From a checkpoint of a small transformer trained on Wikipedia: biases, 322M tokens.
Each number is 128 + 24 x the weight over its row's rms, rounded and kept within 0 to 255. Layers, rows and columns count from 0. Numbers have three digits each. The size before them is the row's rms in percent of the matrix's.

# layer 2 MLP down (transposed), 1792x448, rms 0.0651, rows 1116-1165, columns 64-127
107:173167098086109148138135143142113156107127122104136157123110137084161102134069148128114100100120122125147142125144127110078130191131165102103097096104168129144098122130093157178127156144132133
105:128159129117155148158114131168133132129155148158143097149136130169134137126133140132153135136111129114151139124130104136100127087096133121167131130111105126165166156152110119150108151113140125
095:107144099150142130127145091141125106162131132077085109119107080148194168105151148154092146096106197143116145118132159113139095108147158100112102125147135119148116118127121134177167141149099129
100:094158128141142122131112136164142122151136115149181099092146111171101131125132107135139101142123113143142178149167091134104087147137115106112123155120161165080181129095093155128104147147164121
102:117090147137166134123165124073135060102123098122128155121099125096165141107109136154094114119190075116116124145148160095132122114142126129145122132188152144144119137112148161129141130070130125
101:123131135169146143128147081167159084144110158133119111124096163107084109103135130149110191145139155115133083090125142137122169123111116143106138172099126141134141148128112133171138132117098103
097:122134134141122107118127130152161090151161136153114121089166122107181159122136103151121103099101118081115115158114168087128132087106114118158099099130160143129128127134187158113127134128135105
108:145139123140136127127112152185121150159127124142119139113145145117130138096156119167157122128118149125102143169149153108119140134128150110125116158132097110120149095092173142132106144164136138
096:133100090118099119139123112127090084132149145098126144101128132120097130133130124127128119115122096124149123132152156170129157128163156070166111150095111133148167113146100092148132101131116136
109:130122152104119103155125138166134135142154153107111112154140129139122148062107127165088096117113121098128153119102089151135107096132150135130141130121164160075162141143123139107140139091139120
096:087150147143156087084132105138154150132127127168146144129141113114112108171146113121131080152116106108145110125110116125136108149133147112142149158081122120146142134126129104148173123136149119
109:128126143113117126106103098112136162094133123095168076136184153149139092100123141110096123132123127085095160127132116120163153106150145137122137119128097144083128125107125119121160137114129127
114:134151106132091144110153151142154117165109148120116111124122142121109100169135103163134096103130152142117105144093132110158127136109153119112131101105109141090149104112142097108130138151179179
113:141128139131121104126124123170112125135119116155121095152143122122115119125109133079146142158084096117098120140128079095128121168143108098138142144122142120149175138167119133136158161184168160
103:142136108125157111131123146114124164124091174133131148104118133127154127179081113142162120115099118151145116156138157085144101187143118121122164121127123193141151152093141108125120118132140150
104:089145104180103142122104107121133123091171143115106159111106110163123137103129117134110156148145097083126133156124161098093103166144122131123145125132153092136154173148131161146146120076129119
102:101125123142185098090169150114118133118129111124154112149064119117117155116093127164097128132128148150129148164149117135133138093152117097150170167142100146134136133141113095107116116135082144
100:124085123122110155129093141137162164108147157144132126139154101112107111127161084122101122159127149110098170131142124118120170129137134184106125174118160168121122122118125081120134169117147119
099:126133140119150150120097155071151149153129135129107171117111145123163128163135161131130150105159143155135160137130126127175140134092101111110099115094108103161124094124110137180138122131123118
097:126160147161134122106080168115154147160068129122117131105090172098093108173098128125109138135128103136159142138088111131133126112112130130117117158104124121109131119118103117139114148113152123
099:153128128139142107099101132130138120116159112132118136175138129127096156109149085142137092165108115100134188146151188155143136121149152126151159178107115171147105121135116161125111092151124120
101:100140080113099133107152136134141167141107160090117124151154123115112101092060148143141144136113092108100101116096126127132158111121093143131101134132107109113154143159151154104129099122100138
096:133100137089110102128104127090165117108157157137133137133143164123120139136130148143128161128134136129137112097122117136163111076112131142109129136103121162130125140132104130108126100121151102
101:172136146128131101132078162090169109164108123107112118133124150123145115140082131144152126076114145157082157126133160128151142117090136142138159126109166143126138130168077086130131137131144127
096:113146110109130147160115132114124088095171120113166154098131126122111126087129149105123121144083127153113127149078102119132162164129142168104128160160123137136140112112123135160155122083129163
109:112106098136148129110114116106118134124145187133136137145166126120112124146173108125118166115161108161158131142133142162114120102136039138086130099173092101113141131107120176138145133128125103
096:117129099134097130106140128135093103165143173083102133142126133125114099154119103137128139134107083111081141131140150146162102117168159168172140181134117134133107149178150138097110154145140129
090:135108129105158124145125105145160109124120138132153082081108146137141112151104140084090143123114144079091121115124083165159098150105151116122157154105150137114115117116122117134145140121115132
101:120123189114132133106140110164144153132117152114163139206129112168105130162145107122158098116120113155146115099146135114145153137082160095111113133166154080120115157136144116127124116146115146
104:146122167124115141143167149149121154108135175133145114114157128112119148163073103110066139134108083055083153138175134098098122124107108175111132122153134150094144173152125143120136141156082122
102:126085095134106110119151135120099132101141091095132138130099128113095113125122107115144124156154122087184109121075150118127088113136109135143130144109115122102126121137115165082158138143150156
089:127067152099153135137145115118115108086131122173153144156136105081153108138152139155147122137159166101089138137148115134168145156142143160136158157141138149111118140107114140118128144152147083
078:125122139103140121163127083169117153130125161126167095130132110113169165130106108122132091131168084126143106136088143141128124125152130161087113135159102120103100137187135119149121114108090127
101:132112122138096115147143084143126148114129157132145088113123100098130114133117149131178149123137126137130119139106144121156129135140122149177150128148125134139118139119160159090126147126123100
096:094121126139109183148088140128104139092114049178103137094173116121146128120120174160119107110159094123184100126128148149177113171148086101112102103099120081129131119130149065125142116114117126
102:140157121120083078130136119152096112131136154161105128142158087100155175095147078123126160141155158149140086155157087122112137181116142120131094124133135156081172119081113149138131158077130121
100:145128118114139160111102126117128121126120100112135114097114148157102132129142157099095109114151090072132136123128089107118131080112112116202131128125131140138120143130130123096159127146134136
097:116130157123163124105094178115127165155116074154130167151122128108136099169143141152101132167112103119137096146096145114143121126123121132126120123091147169166135131146179149125129148105152113
099:108150120138122150104131085126131136137103090131090107072127134121123115093124122117145151148114119097148142151129135124177116128086139122187179144098119131139111138107130108105115145120143157
089:129131132105180115115137102150127135090115114126119083143090125112100115113151113127140126131151168135152169150118098151084150115129097142116131132158129120133139117120138154122134141065155131
102:160174120127155119148107116148111137151172147159133147103109142120085145157116124143129135150118108108130104165153064123143082150112119135142144142138137096131134145079118139148128170124131144
109:152120105125123142140124106130130145144133152143125140114125061125130132097143119108107134116128084119119124118121153097119118109164120136133165112121132142147117124146120146085115094112144133
101:153113134126132133134134111087175141130109126141167119154185137140134124106086118123116134095104138102127145129161134176143133133115135100148169111144138153143129131159114109124098140110136132
103:157113102133113114147187147117125154078120130146107163100143139123077152119132126116109113134145127135181119135084115139102102113141170122137155122106176154127102163129126128077083123123128158
100:153171083104150152163138110122113136114125131090123134123116129085157122152147135181122179087107157089125162157106168144137075137108070109164074139127088171146127101121110113148116157123128106
107:140067080123142145130101141155124097140116145137156113141146190121107178154111191119118118135106168154165168113175104110076128083148121122126114096146097169088141098114174143146134111156121129
105:119169120078139142109096110186102104128122120110165128114155111134136143153153129119106160162120128127127138161102135132148190114155133109124138105130119069148113118152105138163155150134125113
103:144065150122157138131126138159134164101107075113109133124133118154106117169107138130119105149147126120119144130149118080115129148107134156136135129162125146132148163128100080155141156110139155
091:149124127109155096129142125114125088130141130156143100158144149117127144106096100131108128121155077118128138114146183188157155132161135129150112164093159140124097160159143118149090127167117117
109:113101110174142107122160127120044070141116137170120147125168103140117141144142116103122133118145129117126090122155132147054147107169140118115098165136124143137090110099151107129117127094124146
# layer 2 MLP up, 1792x448, rms 0.105, rows 1117-1166, columns 64-127
103:102130167114165135135135104090129168139144075132148141126120153156148143139101160130139139148104099105157093107114156102133106138124114129148125125129084113130141147114141130152178115126087147
097:157143095136143144139148123146115127139132125136134088115128125122148093140125092153119112135125129166120120133153141152124134128102164160143165097142178109106147117136147114195098129157150112
101:136126151113160136115137128101121144156136092107144088158118176108113114114123092113115105145100128109145145124125173158109136145145096132150138102141158114121102171138104131130112109170115161
101:088125104129129131088138156162156120131158141086137172126157186144105133139125166121125112128112113101084164109139097163154115112114094176125098142151142117139133104127150154099152127144123149
109:106169168147102129143111152130164112164119131132112122093121137116077132088105137124099144156121152136123136078161136093153150132144102137160145112110116121126141099151128111128164152126111134
092:109148119140109114117138118137131111084195138157079079134112155179113083176091115091158111147154134120136099144098111130139130130113129151179133160130146163127109122122163123137149109142154154
097:153130114124115135119083168148123168153143122142135122139126079091089098144131109142131130106131108198137106152089137121117131157183131094127127133150115157131148166129113111107219099157120144
093:131138145148115118132129122129119173126140119119131128121133128158112174124143133145122100140100109095130138102099112117138167121125168186153088131140108126114111114141101107112126180095108148
105:126136101126151107132145149119149110110112128152116129131175125138118135049158138105111124105146068072137145064104071160122119160132140106138157167100139130151131165150101131150142150112140115
097:131125116114153156108135117138109104137126159115121146126149102075123108142122165102155144111120119162091135074102122134139126130109114083114086106131126146106142151141177134106106148141129108
103:114133088096120151127107076145143155117108158151113117154160148094139146161111124173148098127140101086140139150152144137106151116160173113117143113138094156113129073090190141147133170141102156
131:126151141184110128144136176175134094122119106147160165133106116116131096124124109131132118088144118179129136123135139129101164146138101142119112107111139127120160126131138158162138156136127169
112:105148166086113142129090146122176149096086132119095143162107128122130136107103139131101153156114076137154132099078141121116074149165133133099161151084121119129109127138116111133149114127152124
105:173143117113136144126138111151153135180131142129155106151116104149110146161137084120126116150124126122106132130096117136125111111163142122120100118149149165139157133176136153159172116119163160
099:107137149125089118115098126101110152128119134096163098118150131124143088154158152177086113118161142160139087081101113114155137192125109119136131114158105142119120089101143133131157136072144154
101:115129166085088178104121167138144135096145114151087153125161100139153094116122120091139137114118119159089124089132127147125089110153111178144124100139117108122108113161117189126187121129123149
099:064148115138135129140133111168083118139120134122137139122144110153113092152150063097124092174137166128163115131131136112141179129101138074132135115143099151158094100137151118100178139107093139
096:150090140089144115094144097104106148153099158136124098162167160093144155106137127142138152146110129094106137166075133136055118120116127127128132149114143113104125142116103113163131144129123132
096:146096108098121157171108166150121140139145133167120159113144136145161177129153133150114143169116133106101103137159133135111177131106123105165139122155130116129167120137100149155129152148088161
093:131132108109157105094117121112144129120121137139094131100129142128105138118147154138148127123144118155126151181124127108114087083165148139100118181114135137083104117096111147136145127143101178
098:148153118120129123085113141139117133176110128152095097144139135118153103108072161110167152168145096120087146134081139131154164140156115126158155126107130107108152139143090125156110127177116132
102:121125075151132085158153099099169131106115097122095171157079150112151148121116114102119128122110134117166151141142076122167128147161112176103136140138138120131128170114120145100121141139094093
107:143155126071091156095139122112152126105088136134154098103107143119092123102150104120127141098113120132126131110113138148148149142153113119137109113127150142142115132104133180129122119095165107
100:187118118157136112129124150114160142157142126114139140116122109174136152157131087104107146148151138115148153128104097166113126132153168114098138143117139110149198144160138133121164143120146162
110:133105126129119106144173150078064113149145113156123125076135126113152138074089141128141137124083139180140199106106163130145121145143091111140122101159115113111125130127159168082132128132096122
092:092169126144084113112124162193084120113142153115102155177097138090103135084119077129127157133133136102135161098136161135134139155139165122150157151096117099106148139152132124135104109134128156
087:120127144122180114129133124139131203117067095134098087092151118092167125153148141101120175102098113148121121129093138120158126121152154102161151146140146114117125128068089145166178148111124120
099:130164130127105113126080157147138156081106092120091132155151125144123149117149148097142099110125119113119146122152085129127133151125136111143129142108143110104096146118108133148130083141140132
104:159148161148138111124139142121160143147099113094134139115128140089172126134114129105095102138164108123174088178121084141145119196086127152127142177122139142123155111135115138150117129144134101
114:103114132122119115145113152117125145136176114141090101095144178105144119145101110158157108144134135140108146177089116175158147144107109164108129130119134081119119146159120148131114139153159100
090:091143125136118131131142163131128148171120099154079082089091102102096132133110144088117137115133082134141151152126125089148161121099112102115120145120113132132124099144130147135143129130131138
080:109124121099127112135130087126124117086127131114153055143104179202121127160145128111105110147120094158107140137107078095125131120160150161117183122125141129152146156134107117114104114133139135
105:096142175100178140135150162124070090157104136117125100098139120152088106162121146105148097146149137147166090160176111125151159169112107123157100168087124180142107133077121130116126139134100126
103:153123160144144118141114160138123111123109129138126160164121126128116142110129085117131099092106147098144151128169128139122101177152132087176113123128139136132146169128126152135104141126098100
094:106103120145123155123132100134143150138178114114141201103169115083114136134120110155104114100137149139111147114109106141127144157126144085156083177105143180147140132128145128132135116124132090
097:143158095161146102056147134132105147143099087110194143135148144115120143149127133166110174136123120116142130071094125152109198157114107115134138156160148101139144114127137105144173121098133117
095:103113111101137105151121116097137113159173084125116133138119101155116099110115125081118143162129138106113138174128112177152149162086126115125106116119099121105111092111127137152140120171130083
099:111162133138130061079095091120124147132150148082176098125109128092131150131128125159143207139099147085102137115157080154097144148117146152107140115115104110180143125140144128152140062133130113
090:089175124140168102129112166142139130124113087150146144181125134137111130118154099145126081142093142111148135122151151098163110134134137139127098132086111152156104133121123120147121133096149127
100:157161149108151122127158136149140119120090125147104127141100142098137129106121172096101103141090111097115116092168100121132126131118158112133126146150114117155115161118101116144116129125151131
107:109141134095143116115132140122135118136127124153132127101153153130124140094145156150134131141105107115125123111151129139143206128097130184133102139098183114120089135151125151162152144116079107
094:105105120125170112124121168133164115114153100186152111108148122107118117117197113129128126181090106139153153167169109105107130140153142102181113153128133120154143123170103121175115155156134163
097:125109111135165165135162083153131108106102089119172165144138135144118085159096082088120076149155163136145138138075132132120140111115089139117127177137114108150168137154157119153168142110092139
098:172115139135111133116155145110102128109091100159155114139134095104164087128134125125121150113081159113105111173140146151083137160134099104151125105153107144142130088122112099112126118193071140
107:142121146177121130102116136113141121121104114150086124129103104119153118121126128149129095108192113145170113158101161100179143119147134153159122137116119119092131106083112152135152132154109114
106:130128121088124126095132163115122155160176125096126141120132126136133084108115135134135123132150133110092135156160146144101138114151105132179103108173130167127075114089122138114116165147086115
106:123168126081140121127125166134140103137170144086148109126133092107174136145108124155120097143121146122142123093172089132137132134111118145128115099144129138139122198210155103147125131105129142
091:150127134122162168135115073120139183142140116118160139071127136127172105138121108186119129133143124107101148106112126141108130138098121141116131074156158138106115153111116138106133128154113172
094:158111115123142138095118105156184140121133143128117107120105161119146113122170106133152127118128113087124088059126095107126180144135132181106093126127096104160200111101101143098141144122156138
096:129142097110164112156123183102129157142150118129124150102106138145136130131150135137156129148143110112110132110106140122089130156138113147168141152072141068111144141142118109162104173141140134